Part of a small language model's weights: vocabulary 8192.
Each number is 128 + 32 x the weight over the matrix's rms, rounded and kept within 0 to 255. Layers, rows and columns count from 0.

# layer 5 attention query, 192x192, rms 0.0593, rows 156-191, columns 0-191
[[115 140 127  58 126 134 136 118  85 133 123 188 131 123 135 123 107 153 125 127 144 111 132 100 116 140  99 146 119 123 141 117 115  91 163  86 160 138 148 131  79 154 101 101 137 172 128 166 152  83 113  80 177 138 129 120 123 118 120  60 134  99  78 115 131 145 111 121 131  95 163  88 183 154 156 156 120 101 116 131 104 107 140 143  93  79  76  84 103 165 110 112 119 182 157 136 162 108 127 123 118 120 111 139 145  98 149  73 103 164 115  99 113  66  95 105 179 131 111 135 139 149 154 142 168 130 159 132 140  65 116 122  99 150 134 119 106 152 191 162 138  96  63 134  79 137 129 137 113 162 142 133 101 166  97 193  76 128 169 143 121 123 110 132 134 156 149  97  91 120 154 100  80 104 108 116 120  69  74 159 112 127 117 141 150 134 145 159 143 109 139 129]
 [117 107 136 111 176  95 117 150 152 100 108 154 104  98  79 202 156 118 115 102 121 177 129 103 125 158 120 127 154  99  79  91 128 113 145 172 112 121 117 153 126 129 147 138 136 131 152 133  79 209 134 138 137 124 101 135 132 164 109 127 140  86  93  95  97  87 109 149 142 149 110 108 138 157  96  91 100 175 123 123 161 201 112 112 148 140 124  83 121 100 113 124 175 126 120 109 111 141 112 131 123 144 108 153 113 142 128 160 141  98 181 129 100 141 134 145 221 133 153 109 125 168 171 145 132 209 130 123 146 174 141 144 162 153 176 148 104 105 145  95 121 112 124 107 163 143 115  79  91 122 107  86 121 113  64 134 144 102 132 160 126 216 105  78 100 129 157  86 122 125 125 126 152 104 142 177 138 101 147 142  73 118 138 107 150 181 110 153 123 110  90 138]
 [ 76  96 144 168 160 142 104 120 153  97 157 111 150 152  89 166 134 134 154 145 142 143 114 142 151 106 131 128 130 114 173 161 164 110 143  87 147 146 147 117  99 197 117  99 118 123  86 167 105 148 101 129 120  93 169 128 109 138  93 118 151 146 120 173 124 115 121  78 111 140 138 168 148  88 120 157 141 103 127 171 147 154 140 134 194 165 106  79  87 161 107 121 143 163 120 123 133 104 173 150 131  68 124 108 139 114 157 106 121 135 158 141  88 124  94 126  98 150 130 114  59 125 141 164  61 133 124 124 110 146 102  98 119 122 169  42 120 140 138 139 145 143  93 142 120 131  83 104 145  75  85 163 105  69 149 130 132 136 147  98  83 106 165 142  90 104 116 183 151 133  60  87 120 171 174 155 151 116 150 129 158 146 104 155 123 102 148  91 118 117 147 154]
 [162 126 169 168 130 126 127 150 156 165 154  65 133  94 171  77 157  93 138 161 168  94  53 100 143 101 125 117 104 116 157 104 110 145  62  80 117 176 150 177 154 127 148  86 122  95 119 112  99 110 146  81 128 114 149 131 144 122 151 122 127 103 105 100 133 158 168 122 120 125 156 165 146 141 112  96  86 146 138 151 128 133 107 118 144 159 106  98  83 179 158 142 169 130 152 170 129 120  64 123 115  90  91  64 134 113  86  84  91 133 137  83 127 149 111 121 140 182 164 138 110 206 115 136 100 153 145 105 146 101 118 112 142 165 122 143 130  64 146 129 137 114 165 141 144  84  57 116 144 130 115 160 120  86 115 153  77 112 117  85 116 151 151 119  92 137 130  89 142  78 132 130 103 106 109 119 204 118  94 142 129 132  84 147 106 111 146 127 133 163 178 154]
 [167 113 140 146 138 109  93 138 115 137  97 125 134  90 144 171 151 152 153 130 168 142 118 174 114 132  80 156 114 124 157 195 133 121 116 109 151 168 110  62 171 124  93 102 156 125  76 158  87 142 160 135 136  92 130 122 122 133 103  67 142 135 100  85 172 169 168  79 139 122  90 182 185 132 155 130 153 112 104 123 145  99 132  78 153  89  68 129 136 201  95 113 125 204 105 202 179 119 132 171 196 115 131  89 114  64 146  60  67 179 147 129 122 162 116 147 129  98  88 143  99 182  80 169  97  61  72  92 132 123 133 116  80 106  59  64 102 104 129 187 115  84 103 109 142 100 115 134 100 150  76 191 153  40 137 156 111 156 168 126 191  90 176 133  56 149 108 157 125 118 128 123 147 158 131 106 128  90 166 155 190 132 118 158 185  69 185 127 158 130 174  66]
 [123 121 128 126 142 133 104 127 143 139  61 134 159 145 121 127 131 103 158 161 167 160 123 179 139 134 100 136  94 146 128 153 129 126 119 154 129 143 128 101 138 110  73 121 130 155  90 137 130 138 111 118 110 122 146 119 132 165 125 138 123 116 141 116 167 181 127  96 145 143 157 154 121 124 152 141 156 140 124 150 153 152 138 123 119 182  85 108 121 153 119 140 146 141 119 172 162 156 135 139 120 130 113 134 113 122 114 133 117 153 157 163 110  94 140 107 103 126 114 100 128 134 109 144 141 103 149 112 112 132 135 128 102 125 115 122 138 113 129 125 143 147 132 111  99  91 147 117 129 129 109 121 108 148  95 123  94 139 149  83 135 126 110 129  93 134 128 105 158 130 131 102 146 140 145 125 117 129 114 137 148 114 112 103 107 127 114  92 129 116 111 123]
 [158 141 156 139 146  99 122 152 136 102 146 116 149 107 123 112 175 164 139 112 142 108 125 109 116 137 154 118 121 128 144 131 140 149 176 136  98  84 119 149 158 109  85 106 109 180 111 197 147 154 135 151 111 113 141  65 136 114 145 122 112 137 100 125 130 144 120 145 168 176 133 129 130 121 136  74 103  84 111 146 157 118 126 116 163 131 113 150 143 114 134 129 114 149 112 119 145 123 135 151 111  95 144 169 135  98 152 152 111 118 114 131 146  95 115 136 149  80 125 158  97 164 114 139 113 117  53 139 146 135 126 101 106 156 155  62  89 171 135 154 125 115 128 119 124  79 131 104 133 135 114 164 162 129 120 126 113  82 104 144 115 128 141 128  87  82 103 124 121 158 112  91 125 138 177 115  87 162 125 125 113 116  98 142 172 105  91 122 145 121  90  92]
 [173  46 143 166 179 150  97 130 169 128  95  95 102 104  95 126 156 167 143 182 117 178 148 121 122 117 108 122 131 121 107 185  93 103 139  99 136 156 149 104 146 148 127 172 132 161  38 140 146 155 115 102 161 121 172 119 158 139  87 138  99 103 120  97 129 120 178 130 132 130 156 114  97  95 136 126 137 132  87 139 148 112 108 146 139 122 106 157  85 157 104 124 164  97 160 139 147 120 152  90 113 135  58 100 126  90  95 154  91 158 126 148  89 127 105 118 154  95  79  93 102 138 174 139 110 126 153  97 109  93 121 116 119 113 118 115 107 107 146 139 101 112  78 145 136  71 134 138 170 164 127 136 108 153 161 132 162 125 143 104 153 150 102 153  72 151 124 129 129 144 133 137 135 146 120 107 117 107 190 120 124 109 146 123 155 135 158 109 159 106  80  67]
 [158 101 150  99 171 113 129  73 121 138 116 170  76 126 127 146  78 128 147 118  89 147 124 125 126 141 166  85 145 114 157 143 120 160 125  78 155 105 163 136 179 146 135 153 151 144 124 114  89  59 110 139 109 153 131 142 173 144 106  86 118 168 129 151 101 114  42 160  71 137 139  99  91 120  95 156 106  98 109 157 153 123 139 104 102 160 132  75 143 101 138 132 100 142 122 147 108 167 183 139 132 136  96 136 116 151  78 159 144 134 104 130  72  87 117 112 164 151 122 141 122 117 110  57 138 138 175 104 128 173 133 132 182 131  81 138 155 142 159 147 149 148 150  90 106 110 167  91 129 175  74 138  96 193 123 134  76  99 143 146 131 144 128 126 110 122 113 106  88 140 131  93 153 105 113 158 179 155 130 170 100 157  93 134 146 160 123 116 103 108 156  87]
 [190  88 162  99 159 122  98 148 141 106 158 152 136 106 145 129 112 116 103  97 138 165 176 132  56 118  91 140 112 105 107 136  94  99 102 136 134 200 121 117 137  90 133 115 116 169 125 134 127 154 170 154 144 137  95 123 102 145 135 169 102 171 141 125 141 104 118 140  88 126 121 135  87 122 160  71 150 144 111 138  75 136  78 108 137 115 147 163 100 120 120 115 142 134  86 137 147  58 144 125 170  96 145 127 133  93  99 172 130 129 156 164 167 138 146 177 140  96 102 121 118 111  60 160 152 110  76 112 164 123 151 157 113 114 109 124 124 173 148 148 141 234 129 104 122 121 117 196 123  73 134 130 131 136  83 154  95 118  82 109 136 159 174 157  94 100 130 159 143  78 108 100 116 187 132 167 153 129 101  41 109 124 119 156 116 136 183 138 105 153 138 109]
 [104 122  86 103 164 116 181 151 172 136  78  66  99 121 152 120 142 143 140 165 120 128 166 144 129 118  95 122 146  93 122 133 113  70  68 116 104 106 112 174 150  90 131 135 121 126 123 116 129 154 144 144 144 136 147  78  94 111 116  88 137 101 118  86  85  90 129 119 144 193 199 112  88 105 108  88 168 138 136  99 107 132  91  95 204 135 111 148 154 114 122 153 167 116 205 161 124  94  98 166  99 125 178 138 153 129  93 136 159 118 152 136 125 166 163 133  90 126 111 162 101 134 145  97 136 165 146 134 181  59 147 108  73 113 147 117 132 165 100 146  82 127 105 120  96 186 129 139 156 109 150 103 137 152 171 141 154 142 105  96 163 174 198 127 107 115 124 132 188  77 146 153 147 128 102 136  96 138 114 126 157 135 111 110 165 170 122 164 124 131 167 131]
 [111 104 132  86 124 156 134 159 140 131  82  91 166 159 144 105  80 157 174 133 123 159 160 123  89  66  86 136 110 158 144 147 123 118 101 134  75  79 140 149  92  87 129 116 101 175 113 101 123  36 111  95 121 135 114 111 185 194 127 119 127 141 155  66 174 108 113 118 132 135 109 123 101 140  89 153 108 146 130 152 150 165 148  85 138 146  90 127 127 143 130 150 122 136 136 134 135 129 142 179 138 107 136 121 131 114 132 113 108 113 128 114 148 124 111 104 114 142 107  89 109  75 124 139 149 150 189 115 167 125 112 193 117 118 133 117 139 150 103 159 137 136 123 130 123 135 113 155 160  94 148  98 131 126 176 118 122  87 143 128 111 114 153  91 113 117  99 103 123 130  94 100 155 103 178 125 127 121 135  79 158 114 100 155 140 131 143 101 125 112 114 130]
 [155 137 143 196  98 112 101 153  57 121 101 141 142 106 198 112 144 124 171 147 163 143 125 143 144 135 143 155  87 124  95 144 185  81 129  99 165 104 125 123 119 152  86 143 141 134 152 146 125 111  90 151 110 130 122 158 154 116 165 106 120 126 112  83 125 182 152  73 115 145 106 100 151  54 125 146 154 155 130 157 148 139 146 108 172 125 127 161 140 164 155 131 158 117 143 153 158 103  73 200 143 112  77 116 143 154 135 139 101 126 137 146 108 117 131  75 137 106 101 134 139 160  69 120 133  98 112  91 143 132 156  79  90 149 124 150 150 134 137 170 142 129 115 161 134 150 138 184 139  99 114 154 201  80 132 123 169 130 157 134 149 101 124  81  94  89 122 107 116 144 101  92 148 121 135 138  57 171 104 116 142 161 105 133 203 131 149  86  82 129 146  72]
 [ 80 102 118 140  90 129 106 102 120 144  68 115 146 111 157 165 116 127 165 141 147  78 155 106 126 149  64 111 152 138 125 124 125 140 165 141 132 140 159 141 178  86 126 112 144 102  93  94 118 136 117 120 124 114 149 173 136 166 142 100 129 110 111  89 116 152 189 132 115 157 126 166 132 149 135 107 169 127  63 128 141 101 168 113 123 115 164 162 136 123 120 144 156 116 149 130 130 142 100 104 107 112 135 151 125 104 138 143 150 155  86 152 115 135 158 149 138 116 132 113 101 122  88 166 121 112 114  91  91 119 169 109  98 173  87 135 122  62 152 112 109 150 116 131 159 146  92 153  93 127  92 152 170 108 181 133 130 129  93  95 114 149 136 162 135 106 123 147 133 136 170 110 107 121 184 138 178 107 169 134 189  87  92  94  96  98 109 142 139 109 173 117]
 [110 143  57  89  87 153 131 197 109  63  80 108 129 105 150 174 160 131 132 155 115 116 114 168 123 109 141 161 141  85 108 107  67  76 140 151 151 130  42  41 123 114 173 113 147 174 148 147 145 158 122  99 149 172 111 135  84  82 103 133 109  82 139 173 170 158  98 138 116 179 118 189 119 157 105 136 100 141 142 127  98  67 160 127 199 121 151 118 124 134 122 170 167  98 140 163  67 136  80 136 112  90 148 105 219 115 144 110 126 124 125 113 113 162  79  75 104  97 104 134 106 114 130 101 129 155 140 128 131 130 130 136 135 109  72 122 140 173  40 156 146 147 116  99 132 154 155 115  84 142 134  99 132 117 135 158 146 113 201 101 119 206 109 195 205 140 126 142 108 111 140 101 130 117 117 125 136  48 156 150 103 116 101 141 141 128 182 121 166 113 127 125]
 [156 146 164 105 183 148 146  86 138  81 154 151 145 129 165 123 135 128  97 131 100 144 127 157 137 165  93 131 163 151 135 161 184 101 115 113 153 106 148 130  72 125 144 170 112 120 122 141 127 150 146  95 133 124 177 175 140 141 115 104 169 178 121 138 162 119 112 123  82 117  85  95 177 130 104 131 122 129 158 138 119 104 120  94 137  80 164 139 184 131 110 141 101 131 126 134 100 125 127 139 124 121  97 150 122 138 169 152  93  88  90 156 115 178 146  91 115 128 114 123  94 105  90 143 107 120 120 126 147 113 142  90 150  90 135 114 115 138 144 150 109 119 123 153 152 181  70 128 129 132 163  97 102 169 107 148 163 127 141 108 122 126  93 113 122 161 101 128 168 135 124 131 125  79 107 105 110 126 160 122 151 125  75  90 152 165 138 123  67 146 122 180]
 [143 101 165 150 204 107 110 107 146 163  94 123 165 135 155 104 162 168 156 131 133 128 147  98 141 161 153 162 155 119 118 138 103 123  62 128 115  53 154 133 128 135  83  85 134 152  86 128 136 156 108 140 114 120 156 122 130  95 174 101 160 164 124 152 172 136 181  89  74 119 155 110 147 127 146  91  86  84 144 162 141 150 134 125 100 144 128 191 127 129 117 149 181 120 104 154 209 132 152 103 157 101 121 173 125 103  69 165 105 113 114 107  93 141 144 131 128  97 151 135 106 155  97 152 129 107  87 139 114 152 170 115 129  86 129 144 166  41 113 134 119 152 109 182 168 110 128 118 159  86 134 126 136  85 115 155 161 110 155  91 110 128  94 129  48 144 133 102 106 119 129 142 137 138 135 100 160 132 149 111 146 126  83 120 104 175 129 116 167 189 133 180]
 [100 112 133  99  87 105 128  98 100 116 146 142  82 110  91 180 115 137 136 130  77 144 110 106 116 153 143 116 131 105 121  85 131 134  92 118 136  98 130  96 159 163 128 154 141  97 159 186 162 128 121 179 140 134 159 155 119 117 173 150 135 123 118 183 101 154  88 121 146 103 118 136 120 127 152  92 108 109 183  99 118 113 112 170  92 158 108 116 180 166 152 108 133  69 138 129 135 128 107 130 167 130 146 115 140 140 157 151 160 102 105  79 107 193 138 166 110 144 142 165 124 111 115 104 126 180 105  49 150 180  81 117  87 108 105 129 113 137 110 153 108 102  93 129 132 129 170 134 109 141 144 114  81  75  32  93 101 142 112 146 154 109  95 133  93 123 121 128 141  98 139 167  68 107 131 108 164 102 110 151  84 138 103 111  97 174 111 115 115 163 145 158]
 [100 139 168 175 160  92 158 118 132 180 108 167 166 135 188 195 166 104 157 148 105 125 156 101 137 117 121 186 109 103 153 126 119 126 123 136 105 170 127 158 169 133 162 153 124 116 136 122  93 116 142 129 123 230 120 122 107 134 142 125  82  79 107 137  97 105 159 147 123 135 170 113 132 125 138  79 130 110 143 126 148 113 155 137 153  89 129 164 142 145  95 166 128 173 111 101  99 204 122 133 136 117 105  99 120 143 215  70 153 123 170 110 149 167 142 115 126 149 131 119 167 166  95 135 102  96  90 127 163 118 106 116 139 106 154 119 114 198 132  94 141  94 102 135 168 132 170 141 143 135 111 100 152 156  60  74 113 114  84 173 161 118 133 130 143  65 142 158 136 127 160 131 165 175 124 147 120 136 143 132 167 106 135 170 133 120 144 128 200 127 117  70]
 [111 110  99 172  99  86 110 105 191 116 156 127 187 138 119 122  97 118 156 163 130 155 134 127 108 145 135  90 135 114 141  96 123 150 122 113 127 104 146 141 176  84 103 136 163 126 128 112 172 132 100 148 141 138 111 133 118 156 134  91 125  72  76 100 117 157 129 115 142 132 127 122 122 103  92 190 130  91 146 159 138 133 107 104 165  96 112 174 130 134 114 137 164  89 115 111  92 157 152 127 116 141 135 150  84 102 115 131 144 132 123 152 133 185 137  90 108 107 125 151 139 159 139 139 102 154  80 155 174 157 110 119 102 131 120  82  84 134 148 108  88 163 114 117 131 149 139 154 132 127  84 111 102  99 166  86  92 136  91  92 142 143 133 123 154 135 127 106 125  92 165 175 120  93 170  86 129 150 107 118 177 131 108  99 120 148  97 126 129 136 105 130]
 [133 111 119 138  68 149 139 140 110 125 110 120 149 112 127 111 126 120 141 168 153 137  89 159 179 140 132 137 165 115  96 105 154 113 132 139 111 117 163  91 137 116 138 143 172 107 145 163 146 118 169 102 144 121 122 129 132  87  76 116 126 136 125 102 162 117 130 152 190 168 158 155 152  85 115 156 128 147  81 142 122 114 125 150  82 144  76 180 107 159 111 101 174 140 109 181 136 120 131 136 159 143 126 127  89  68 121 163  97 116 124 179 149 142  98 127  90 120 122 152 128 103 129 153 123 136 138  97  95 102  96 153 121 114 130  32 114 107 119 116 107 121 113 131 135  74 113  78 117 113 161 142  82  83  96 150 117 150  97 147 125 141 104 164 110 145  98 144 144 137 107 167 118 174 131  85 102 136 148 154 108 132 118 139 136 123  99 101 159  90 134  79]
 [118 133 147 130 107 118 117 104 142 190 180 123 184 140  94 134 171 122 144 105 186 154 136 139 149 133 141 180 163 129 127 125 208 146 164 107  81  87 144 179 128 167 165 103 157  72 104  96 194 134 125 107 138 158 124 119  94 182 171 155 136 137 135 120 117  90 133 122 151 149 119 137 140 133  90  83 158 123 125 146 127 152 135  74 176 116 122  25 137 137  93 127  77 119 143 144 110  95 124  84 135 142 111 111 126 119 110  95 135 125 142 185  75 142 122 126 179 138  96 155 141 128 135 138 146 116 161 153 122 122 143 122 123  88 138  95  77  98 140 141 116 144 133 140 157  69 123 161 217 117 132  96 118 144  64  59 146 111 102 108 118 113 157 115  85  94 120 104 151 124 120 162 138 148 125 130 114 117  93 197  77 159 158 157 150 165 131 152 113 132  89 179]
 [112 204 125 198  68  87  94 129 136 158  98 119 136 151 151 117 134 165 137 120 185  98 163 137 117 171 139 124 136  82 151 140 121 165 125 125 131 117  72 127 137  16 108 154 134 146  98 152 100 136 124 104 109 168 113 168 162 141 144 127 131 119 151 107 141 138 143  81 104 192 147 159 149 117 140 130 139 176 121 113 156 106 183 131 139 151 139 142 114 108  89 133 100 104  95 145 139 127 141 130 107 155  74 137 155 129 167 174 146  81 106 142 125 121 137 123 163 147 110 178 151  81 132  89 116 113  75 118 108 111 142 138  84 111 124 111 186 146 102 126 140 156  99 122 137  89 142 125 120  98  83 182 162 100 133 111 117  90 125 117 117 116 127 113 107 132  92 187  95 119  97 155 154 110 131 158 171 208  84 131 150  67 117 119 127 184 103 145 137 146 145  82]
 [130 111 140 140 135 120  93 121 185  50 168 150 162 151 152 126 168 107 118 122 104 129 149 176  83 117 120  88 135 123 153 138 177 134 120 143 129 126 111 102 121 124 153  89 153 113 124 170 166 183 134 168 112  75 104  83 145 129  86  96 173 103 107 118 119  91 130  93 103 131 142 130  71 141 106 103 131 101 150 157 136 129 163 147 153 160 130 145  68 133 114 145 212 139 130 152 137 124 134 122 136 119 148 137 153 151 127 152 109 126  70 124 146 132 150  98 204 129  88 164 186 149 144  68 107 142 128 110 124 161 124 115 117 194 117 145 109 154 146 146 106 137 166 102  87 162 147 126 153 143 176 128 117 111 107 157 176 126 103 119 108 138 104  83 109 136 146  72 140 126 101 148 179 100 114 142 174 137  70 129 120  90 122  96 138 107 126 138 170 143 130 106]
 [127 138  87  93 149 149 149 184 110 133 157 129 111 147 125 116 223 139  94 120  94 167 132 175 180  99 111 132 129 102 130 143  99 111 137 114 112 123 114 121 152 110 138 134 143 136 164 162 130  93 159 180 116 142 112 135 126 153 115  82 162 130 136 213 121  94 168 106 159  82  93 130 129  97 132 139  96 143 156  88  99 146  88 136 118 120 104 131 118 112 118 157 164 174 123 150 153  86  99 132 197  88 128 126  94 158 101 104 170 143 117  98 157 159 129 127 181 105 156 122 126 125  91 113 132 118 136 137 119 140 129 153 115 174 154 122 138 164 127 127 127 166 147 113 195 137 163 124 104 108 191 118 148 105 152 159 134 142  87 102 145  85 136 117 160 139 131 145 116 161 110  69 128 168 133 108 116 110 119 174 150 196  74 121 151 177 194 145 125 145 112 112]
 [144 180 116  96 121 103 128  83 131  95 117 145 133 154 120  71 115  75  72 127 129 111 154 128 111 118 127 162 132 163 140  96 137  98 131 135  71 149 166 144 103 171 154 124 102 106 205 128 146 170 123 104 113 156 152 153 115 119 128 136 127 152 146  81 115  96 103 170 170  88  64 148 101 103 141  94  74 138 148 124  74  82  91 165 113 148 159 109 121  48 139 118 182 143 151 121 104 120 131 133  71 169 181 141 155 153 112 114 124 140  63 113 133 102 138 185  90 115 163 119 138 133 125 129 185 132 170 133 141 155 108 151 144 215 194 125 138  78 147 105 138  94 112 121  89 109 133 114  96 133 131 152 109 132 183 112 135 113  98 114  77 122 144 100 130 165 121  78 144 117 143 114 109  96  93 136 140 131  65 116 102 148 118 194  86 195 149 162  74 159 127 145]
 [ 96  80  92 128 106  67 205 146 119 149 192 154 148 151 122 135 109 200 151 133 150 152  78 107 121 123 139 126 128  99 179 154 125 161 152 133 115 113 102 171 104 114 149 180 144 191 199 101 155 131 122 149  98 130  97 106 115 150 136 159 189 122 149 114 110 138  31  74 117 188 143 124 108 122 118 142 112 175 186 107  77 105 154 134 108 135 146 111 141 191  95 142 130  99 128 111 113 131 107 130 135 148 140 162 127 134 116 134 131 146 108 128 143 173  84 102  76 132 121 188 166 131  83 129 145 125 133  63  85 109 111 163 190  75 133 110 114 168 123 143 113 135  94 142 165 143 134  98 146 169 149 151 114  93 131 159 117 155 130 123 121 125 118 120  93  86 101  94  93 125 142 134 166 162 103 125 157 113 115 156  99 174 106 133  94 163  97 118  61 115  97 162]
 [109 174 160 122 152 151 118 149 180  84  91 129 136  51 153 153 148 147 133 148 148 132 131 132 108 148 126 154 154 165 137 180 169 128  98 126 149 157 104  70 185 128 114 144 136 126 142 156 157 169 135 151 152 118  88  96 117 116  87 124 103 108 173 105 155 146 145 110 127 169 143 102 152 100 133  79 134 107 119  86 126  84 122 169 116 127 120  97 100 187 107  93 150 126 160 114 112  84 106 123 200  78 118 124 132 130 125 134 101 107 122 113 133 126 114 141 144  80  71 117  74 132 148 107  89  99  48 103  82 143 129 217 135 197 154 123 144 151 152 255 114 162 134 165 141  79 132 120 133 176 194 154 140 133 106 125 196 119 111 113 122 122  97 140  34 125  73 149 147 133 119 108 102 123 132  97 147 101 115  98 114 143 137 102 139 109  80 135 167 126 147 175]
 [170 122 124 110 120 128 125 187 121 121  91 156 160  92 116 129 185 151 182 111 154 155 145 191 132 148 136 135  73 126 120 116 110 120 104 112  67  97 104 159 125 100  84 125 133 149 116 141 150  95 115  96  74 142 145 144 118 120 137 164 124 152 159 115 143  98 153 111 124 127  76 177  91 110 134 138 137 109  63 118  92 105 139 110 156  74 132 152  96 143 169 125 198 132  92 127  99  69 154 136 119 140 142 112 172 120 152 129 104 155 152 160 122 118  89 142 149 100 133 107 143 165 104 134 118  99 133  72 120 119 194 148 109 146 138 107 110 120 112 132  49 154 100 132  86 124 135 153 101 140  41 168 148 107 128 146 129 143 137  91 131  78 137 131  97 137  99  94 110 110  93 125 102  79 131 102  83  80 141  95 186 101 120  93 132 123 100 115 162 169 135 104]
 [151 136 141 137 143 153  77 165 131 182 137 170 140 121 149  75  98 169 152 126 144 156 126 125  58 105 133 133 123  62 106 135 141 128 126 111 172 163 130 155 188 130 141 193 113  91  71 104 124 129 131 139 113  88  80 104 139 101 142 159 165 151 111  91 155 106 138 168 138 129 121 165 183 156 242 126 179 119 145 137 126 143 135 111  97 139 115 153 131 141 112 136 135 136  87 155 119 144  90 168 132 158 143 120 165 123 158  89 125 142 111 193 144 127 155 161  91 141 100 144 117 213 145 122 123 159 139 121 147 113 165 150  93  59  68 123 124  95 144 137 120 119 135 157  89 119 119 141 119 135 104 118 101 121 140 155  95 127 205  87 173 133 149 109 115 139  93 123 112 108 164 144  93 140 106 146  99  71 180  91  96 115  55 115 127 109 163 134 129  98 167 125]
 [101 166 118 118 150 123 165 109 167 147 132 135  86 124  59 137 104 108  92 149  90  67  98 111 121 178 142  88 104 111 114 114 144 131 106 156 120 105  49 118 101 177 101 120 174 167 177 202 113  42 146 100 130 113 141  99 103 109  99 152 158 150 132 141 114  75 128  88 129 122 143 140 137 128 200 144 144 132 130 118 213 110 104 143 143 110 122 109 133 137 128 122  98  98 144 115 128 110 135 157 165 129 129 198  73 169 155 117  90 146 148 147 133 154 148  82  73 151 117 147 130 145 168 173 125 124 111 141 148  97 127 152 159 118 111 136 128 134 151 160  83  84 141 148 133  64 112 106 144 107 156 144 116  80  94 116 136 160 171 133 173 107 163 178 195 134 137  87 157 101 149 113 155 105 157 112 120 108 115 159  57  72 118 183 161 158 130 138 157 124 133  81]
 [ 95 181 149 129 124  98 120 107 138 154 103  96 174 137 139 103 129 120 126 126 131 119 149 150 129 128 124 152  87 109 137 144 176 181 160 141 103 134  88 131 107 195 108 158 128  67 148 153  96 162 104 132 138 103 181 158 124 134 164  96  88  93  93  77  95  99 158 137 130 136  92 100 138 116 173 114 120  95 129 101 155  90 100 117 150 121 120 163 119 133 106 107 144 133  79 129 141  77 143 140 181 137 119 139 187  94 134  97 145 152 192 104  59 173 118 132 207 116 121 119 114  93 106 138 126 119 124 142 147 105 138 154 140  96  98 180  87 126  87 107 103 100 147  99 142  81  89 152  82 156 116 132  97  91 130 144 124 103 174 135 148 155 144 101  80 115 107 108 156 145 130 151 118 112 121 187  95 151 152 198 135 111 140 157 131 125 156 113 136 145 145 125]
 [154 130 136 117 143 124 111 118 149 168 146 179  62 147 129 157 126 148  96 104  88 159 134 180 148 120 149 169 161 199 140  84  87 130 113 132 150 119 156 144 149 121 111  98 164 101 129 145 142  77 131 107 141 155 136 128 158 146 119 134  90 153 143 107 159 173 151 125 127 124 112 150 185 132 192 168 136 134 184  80  67 123 113  99 133  86 133 164 160 159 165 141 183 159 163  97 133 103 112 146 106 138 113 140 123 131 165  98 154 137 155  59 116  92  57 125 121 119 112 187 141  99  81 198 135 101  92 154 114  80  91 190 161 124 136  87  75  85 110 100 154 161 128 144 139 144 137 125  94 160 158 169 100  88 136 136 122 132  91 181 125 136 155 111 142  66 157  90 118 100 114 128 157  89 163 151 119 181  96 113 124 109 119 148 141 121 144 121 176 129 138  55]
 [ 97 187 113 106 128 136 120  83 167 120 129 131 142 105 179  65 160  91 125 120 138 155 163 131 139 138 212  85 226 192 120  89  87 116 146  92 143 116 140 109 126 103 146 138 104  47 114 123 218 159  82 156 187 146  87 164 145  88 123 142  77 123 116 170  97 128 101  99 103  87 150 102 143  94 146 130  92  99 110  98 109 140  61 167 152 134 143  82 107  97 139 107 119 105 193 155 127 133 129 125  84 157 127 106 152 162 180 138 126  96 116 159  83 130 149 132 146  71 158 153 133  95 163 125 164 154 127 180 106 142 134 156 157 165 172  91 110  68 183  82 116 164 156 129 141 148 168 110  99 125  83 138  87 154 121  88 160 118 134  96 106  82  85 119 173 131  89 136 102 117 104  94 118 106 126 199 129  87  68  97 136 133 123 101  88 137  70 100 162 170  78 204]
 [111 125 147 148 103 124 144 147 106  88 154 150  86 109 154 135  80 104 108 155 136 161 132 113 175 127 149 133  71  89 130 101  80 152 121 141 130 161 177 131 125  98  99 128  82 131 146 138 113 138 109 103 176 116 158 152  85 155 131  95 121  78 139 113 117  46 138 133 135 174  88 123 140 174 121 139 163 176 124  92 156  79 159 107 161  97 122 124 145 125  89 151 166  56  91 144 164 122  52  77 169 176 172 131 111 123 111  93  89 130 126 103 123 100 123 148 122 127 119 105 133 129 152 108 107 130 190 128 158 126 145 143 163 105  89 128 147 132 172 120  78 125  80 144 167 141 139 128 160 136 206 104 140 160 145 143 145 158 123 150 117  96 123 141 174 161 142 123 109 140 153 123 119 146 110 103 109 135 118 111 106 146  75 158 109  80 157 149 127 123 148 135]
 [ 97 181 133 149 126 157 145 103 121 114 133  89 144  43 104 130 126 124 122 115 116 126 132 183  90 111 160 117 140 156 139 128 158 107 115 149 183  94 111 150  69 105 162 114  62 118 142 182 116 136 117 118 135 108 136 113 125 103 124 140 142 134 107 108  71 171 116 153  96 123  86 101 136 216 156 135 144 165 112 138 104 145 114 151  93 176 159 123 142 138 130 102 148 139  95  73 179 114 146 130  98 168 102 153 144 142 135 133 111  84 176 123 190  83 119 174 166 131 104  84 112  94 159  97 123 157 124 133 124  96 137 175 159 143 127 101  97 141 162 143 101 133 191 133  92 126 142 176 191 115 144 128 109  82 123 171 161 154  97 137 176 135  74 145 160 165 124 127  87 119  99 122  97 145 143 127 136 132 125 117 121 138 138 128 133 105 124  77 124  95  99 100]]